{"rope_theta": 53600.0, "qk_norm": false, "warmup_steps": 200, "decay_shape": "linear", "max_steps": 3560}
Each number is 128 + 24 x the weight over the matrix's rms, rounded and kept within 0 to 255. Layers, rows and columns count from 0. Numbers have three digits each.

# layer 5 attention output, 256x256, rms 0.135, rows 0-99, columns 192-255
139120142123130155127095154112117174117105133104147103121133152128124171118164138078134096117123153143098076132132128106138112135142083118131112131120136134142115166151156125126154086163136146
136115125129138104173114112136121123111167170122149114153165109113111116146134112131142094126089164109115171160103157101179130121145125138103133123111107120142170164084114086151137106166112133
161164100136137119085149090143149084157136157126123082124132127138113165122151132139151112105136103135128110130130135135116136132135165080168157129134130150171090123139134171172122155111155127
148101117110076085109119126137109130134116157148119101118111141103133149132129160137135142135131191136126171125125150173127142136112091113084173127121111144120088169118153116101143091110122132
075143188108127076131130190138099123125162138117138104130131111136181135123135122153154139115133141143114079158094127112133098105133142107123105143126132139102118143100141159141135106108121168
144142149106129132121112113133106114151114129147145134102137159147134117088148130187123142150133092123117160106108111137125113118112152094124127097090114116150116123091158096142134142203130137
108130160145157145120133128076179133103136154110088137092133128133131137105085138142084119158133106110153111106151133121121113147147149134127143119070151114104103102145113114112138136102126127
114084121131146130133113104156152124148142150141142115122143147129130165128122114139134130092114124133112140145135136152123124119151142106119087077157124109126090150139120183121155128121130150
155106126108172179122123113122147125132144097114094112130144149114081140105138125157125121158147103117116143110138133135141132103098118104103145132134085091150122142127129089117129109112162140
144112154113088118150108121151134130084143086134099155157126138154147106100131107135139123139126115115125130088100101128104112117115143132105131105134110111128137145135138154146175097160155151
118090116131121152122143155097104158079116146108114151131118107141082141100084129118107138154121140121128121155129066110139132131140134091101138098094097125217130119104119164156130133081119171
133103131095097143132107123138162155117153104102113102132175102155113132126119123151171129163120119126119105153092184108153112132130151139115152165101145129124110111180124122160148166135145114
139133111132133116106149120135111083161143145147117154124173124120121170091123087114126090113110130137134132133114157116152129112137113142093138129131099153114091120128127116154164126140147079
156129107126125100137109110134130132139146110148112150112091121114108134095148127093155120153137109125131147114140118137134131126139114121152130122118128127083129118101126157123119144144150123
149149149104114118172128115105116142143114141116157105126145177118114148126169116091093136105129133115145089135153141122113149125123099106112127114115189189138089125111110137160159109130114177
129144137143154165132129149079102172160124137119134166124096165140113142138101138074137131141129100113122161067099090124157140100094111129160126133110127126115153121084160159138147134168195117
122128130155157104122125113109150098139131117107159111150142131094116110112156146181121082113124111148115126090140139130091120128120140159122093129121134125151143171093121145153103109080135087
123143130104109133107141143129096137141129135133125079133162179133155103139157142178133111132134127156076124159117141123136116117137153159147136105134158145136167103086123209107139163116143138
170108161136177105101116129111124122131157104125141159129102104078150115101152134080137108114132074131081118168118140183123125119175140142106103110160142101168159184116102169114147113109123131
089126107098161131123100115115182124138135123097131115113111095118138124103141150180101121143099117133132188130173116078165139130086154128112116173122078163106101099111141132116092112092118131
116114115135111142052098179164177130123161127133149142162121094164147134121148147118122126102118102121162147157148152132151134139117091169139116124166138112203070137154141151111088145120113124
173140119181114130144126140076143115146104111151094153135147139123145130116155108083133098158157154085094163136168131138123094127148094065152122124131147145150074130119092130144162132133110128
112121136127119110120142130145097138116121095129168162123160150127158108087089153121105121151158132119136113114119124136115104143132103098141135179103104166121168140123105121101167173132148110
142100117094150122098147138142121150139131128155139168110167125148137116108138140111166118183146121137105139134111168103112097133132110121154115145109119114135167156176141151152131113121122186
131164137152127148125177076151175119121110110091105115106094118104133159119127144158177093108121110121157138116110142097138115154157132116140117167131097122120181088133133092139144132124152112
113128122124132119154102093138139161148151122177130100091117161156124147164135099104124134108110195129114085149127163141146105100149126103125178090119130161099112137104122155142100168110098101
168112109126095212127111145117125125101130105131151119139124123131111152106116149111118116092122162121167112119123137140119143124093114124111168152110130151131134128118134156129108161131135132
170121092137132174149096132100117092133140126097111146097125127122137102137141096122159124125165153122099101140111072107130137121136106133173159151174117159104124115159136158117107091149189126
143141122149116115102143179114101161136095136138186114128126157128151146165113132113122151145136135083117158134116161160154128126104099115086144130164111155105146108150131123126087158103113135
111149094140101145137139140097139128150127159101111091155165123120132119158144115134110149133130101117134099142149135117170107138143130109110175073122083103112126117144123135127122110164107123
110118105127148116180179151056109100113145107155115130114117083141123091132164130140151111141104143163128149092144108106159145140125104110139098111132133161110136133098127143124119123095171128
104109092132142134133127176118112071100150152141169117118088116109110133139169173153122163114126143136135151141135139153154118131188099117101133108093137144166146155125128138130161156148157144
139100131106113128150100118136148126126119149106100097125088152135183142114106111141097161143129147128101114113158105132130138136137158142123097129122098112159132139151118116085119122102134141
143103145137116125102177107107131168122107151119175170145150133145164138131133136123117124126148063149152070117151124087092102161066118120139103130153124103140115144124166114142137130127124109
129120129118133153111136125129137125164127099105106170131165093135165108128122128078068143082156116108092147145130144137134162134163124124125119136143098142133116155132175115100085111125122090
167122135102126127151106102146105126181124096118137168142116136135075136111134144149148113083136129137127150145103150132154168158146134101138130118084118093141122106145153155096133141066146126
151089114141110127117148154110131132134117145137118125140129150136136124153170118136092106115094128110150116125135132150140138137152123117161134121126153129125137106144134120118142132085112149
115154120124104113144097109145090160105129139131090124130137119087119118124146147080116118146101099125147094112160140145131109139156116103120129105131130143131102159096115097152153081076136090
152132188151095159105147174116122157134159113144137148091148144119107087133129116127158163127132107125080099121116129129152134106174110088109141106149163144126122111085118117106111137136150088
101109108144156146160168173148159158144085150134150112123169128127133152115125189105104131117115121154138131125147176167114180155130161115127091169112135146137116123101118083121123122140127117
151150162146119093118116147094149092131106124116113134105119123118145145133068126147141152118109154131091098138139143165163110097132134120170114144118122128127144129111171109119155110082138130
141121111134160110133125109139119126119109140146111158129168120124101113127168121150101141129157121119095126107105119203103149132147134160116206128110148124123160091131155107113135159101088106
102124087110112137097129124092120135102122145139126116131130126086118117118101112123136120122094147155124146170134163144155132115077121117108120133098156133088186129142119101124109111147144143
175134106109117107102100120076116138113103087109148141091115155088120136132126134180167161086121110084113133148174130080149139111120126121119114126165133119115065100123126140134140132132071150
127119157154142137118134142129141150132130140135157173157121123120127169095154113103131166122138106162138103157116107122157149107127120119102131127119085153170110099060137084124123148151131145
151145139141084137121142095144164087113128146123095158110138133140138162121132111124104113152110136129155120134125156118143174125121143165124134152131148135097109096138139135168143105119164122
111137143123116073120163106166169080144139134128105139147101098147090091139144106156143142130082130078102113099114155127147117135126080102124126164078154165107127114091101134119119191118119136
117122137149134162079118168112131153140139111138146102169131130164142137112142162134138140114143110125153103138149127107145130102152075087144091151110084125133107155140069142158107123121118153
107110128151101128150142141117101114118145102126136144127144115130118176146082150115136136127116110135142136129129137114110131090086168150143071153140126133145120131122104117134152143113142114
129117097153119109146134138128133080135136129107116132094112132094096137137198133111122131122111154129156128159128110093135108157188168123149133136133155158152169150128080137111079107104150137
138120148102158102130155111123098137098122144122111143154106135106145135085099167086147113129110152179119102147137100149146147116104140088103100148133091154124100147102125104141121124115114148
106190132104145169149121106140182155122138154119114095137140146108160128151155136159113104137149168099161140107128117136142086133105155095149121099142079156134132109134075122126126157142101120
161127150121153121133123113134113104123117111156126107123104120143092129150096114139133094077101145150174160109130130139148150143141153169145102127138082139138104124154114160189096136134140120
147162156181120138102129120159149104102135089130114162127136087142124115126151116135146103133131119123130146142115102168098107108133116163104122101133135127096147125113073152159098157135107152
132107094141101145115110136139159135140129128199101127089140151126107141107137132131137122092101149108142084125119199158130116139144073125136083117122159152102156133090160068159051112116136132
147131135111103107104164144141136102072125165095140129114153095157138165148127155170109129157136125149104104132120130149132124094129141141132122116084121066096124117135096149046125138105121112
157173156097131109151130113113141134104087084067148092112121130127121118147130124161144095157098125161135160133115100149130118116122120082128156114121117121088132141152137142114129168145127152
106098118137159120112112108166130143112148136112138124107130155148116160136095092153117151134135135144132126117144163159157099086147091124100097116139156114141120149123106143135121062088135160
123120175076138114139082113101121135101121173128122153097154143124135104169112143156160112155161148148140126106133079162134117108086128166133125153125092089098101141136144141132096173148115120
154098129144113091143132128096131131127122138157150144127117125108185136133112135124129112134106127140143175102120110124151100114127138147138142132147180123154114118109100161159156140090155142
176127141108131175133123150135142105092097102119163115105124163116102138147105105172074148087128118136125142131114118123110119133139139150109147095122127118114116102091105103094133116124139094
139145149122128136126150123123077158168093156126123148114149146136071143128083107181128127092148140133091148117139125102135142124154119121104135119099120145118034130167193132143123125135130126
134148124108156143140140127088144158069110154107104146124139137120060121138114087160123142115142134115135131129128080160111087144163131160095113135132161133127098098089119119126128109173178153
135138123116118085141111090158092137088140113188138176113157154114126105155100109137091109136122122134112122097147108103135142155132081114099141114157118122129110123115118100104101127103149096
118128146111176105120133121116125108145109117089136143101122107160111112124184169133140145101106095151134163101102108122124176127100166136129123130090163148102113081106136089139121103139126145
107103157127153131119125101109081143148140117108072124137157120117135112097151147115089160125127135123142114160091156141117105168094174131175124146112130142131134124168169131116115150105132120
109137136170136142104149137110125131137145120107098151082166135128087114129148129101124153107174150115087123122151109128180073136106131115121131138134153152117141113179131095115157142100137092
153090145095139110129120101114112124151146102117113083117134136110111135106072155132135133107088132153156114119097162118105121129112116121117165137102152155165143116167127163142095102144135150
117114122156114140129134141109126162174131092127110105134157106133161130119138142168110157144120130115127089066146161141157163127157155126164150135113146139132094115123097162149143134138105105
147112111108132115147139121140174131119121123162099116159125152169126142125127139111118154100110084131096134122126143132131098131114101118105138147096109099134100134089154107123132100145141109
167133130118147148107106105093130124133111177101106133128088127143136131129102115119089175145126113121103107105093093124109127115108176090122110122133126155086147083117156124107113104111073146
106118150097139101136120140144157137149111113137107134104148095147125090174153136118135160178122144127139123111127112121133130124130129121154139111130082210112090143104097159129096112113096139
148130154146159104138111096128159157095093104139144089100154152121092100112107149130093092125120158114136160142092151135122197116120135156146133174141143180134109123119117088130092121169154147
138187086113094115124147131120122142105114128119110140117119135139103107122138129118084126134148128132108125133136119104126100098124086139142173111134126162152111130095138144119080145157105172
103132144117128133094159119113098147125114118150117087152090143191150113137100094118111126129137172108143086137124123080143137117136103149153113114159083162131138134155105135141143139112115117
138131143135110160129179111151154064153127131147117099073115105148161106127092104121165140096160145143158132103162146071133109171152187126108151105147112129150123107145120145117127114111136150
091098119101121153166112169175153151135134159115143142132129121132161085095090117098111115151128124134119154156131117167125140142179108124149159132117132155165125151095117089148146149118124118
130101138153127145097144118134134116128100097138101112094123140099120100116112123168140097134126105111100157103119129142124158096125143138122107168167128118142117138091122137130147140136116152
116121126128150140111152117125125146149114126157146116135124125150132166118115108150115131122123118135125150135123123125133165096141126163105117142147108142190072160135113110137149120145139100
123124087158144163124132151158184152109127107124096144103134134113148112112133153146127149124079143136079161165151136127124134125111095115149144115144143096180078122129088145101103155134111180
160113117099136178096135149093153171126074099177102149146128140113172114152118152115102114121155147113103129113136138130086116154147132151133145162126124119137115101102119118091140117137163133
135142157142109104134126133145106143170133134158081144107152112131067151146122105146094125126147103096175138138114088154151160136093155171154136146107120082115140107134115132121115104142127125
143150129162132102115153113131146143142096092096097149124118150126132142114111093116113152106138146120143141120129120105140146157168141182147145155100104120115105121139150139157105148158132168
102144130128143117086146119128111158101134132117117098119144143132154149164096132105138139157115124147092128115109159144128130130135124113147121161130181138138141156161141119144146107144112160
179097126138149168142153163142119149091138131115133129087136122101124086124121119165151128149145117129113115109114172136126152167130118140105151146125113113094121143148159109111114158118139125
127147132086145148122102093116125153089154142191110113129150106142141163109109153107119152145126113165123112162124090102143143149116106131089142128134141120125102094105180134108129132103077167
082108126097116151130101166138110103128145096105149108127104093100123176108110130111139122104117145117130132117100110075111176116141141119137155135106155138086146091121149082121113097101137109
116136156133155136138119109139066147165138116150134088144118140126137106096164140143101134124146149107120125176133139078118130137148164133122132138146160072083109090128161115110151131110148133
164117123127144125089123131134174119150119153114114110166081159142158124096098116128149158107124135172156096120109122166101152168099144122153094132111121124101121163117144115100125128156140132
148108107094134151138120141166160110101109126132110160131141109141157145122141103158152147127180126147167167113148103086139128154141138147131120123131133156101126141119078104147108148191128135
132170071151137117096131118193137132172134118107142111106167104123133180116133079054135128158146126092135131121118096106124127144136108145122148137137139147107108143088098081122125129134139123
151155100145101114084106117127130149106119167107123097150167128076142118081159099138091147125139095166105135116169113141135133103149189114117129142134137136072109128114115145131167148143065143
131150119100141114140133129081121154105113094100133131117086110158124106121144121143132135133111085137079116168112102110132185096095127157086117123174116115105162136139159106089121154123139109
125129151161159125125144147112144080111124146109122109097131129186160132155098112120114120157119130126147092138132138109147141135135099131113134140103118119143150147145141130129170142137164119
127123148144164110119137130143102196079136136140132134124066127104072156109120153116143128117135089141123146109143138154121061145106099132179054146147095148082117123123119100129100116130122161
124106100112130142115116162165108158183123130096097138091092084116147167075120116167138122120159130153145145122119140134106121139105140109148167136126146097117083148082150159150136144160100136
138126123088107108115174046111140099090136141126162136130067091138136166137142143177070129106147139119121121155127123138112145127164166102113121075125086154162113154127126150150111139106146129
109073150123084137109083081116151135097110121127136131138146114117122105153119163137134129073155107171098125123136106156117123142147092172096111151105137102108174119123067194096130106117123130
133103165114117127133106124140097146103182144109089141165139126161091150133144129074129104126119093101083140141138099124088102099126127107101078136125141123138128071111080139124122136121166120
162165120119167135120144092082140128146130151127102124116122137100131118110117140131130125108171144153114103104092139127142105125129125170122109134112100117120095109167122133133132131150161157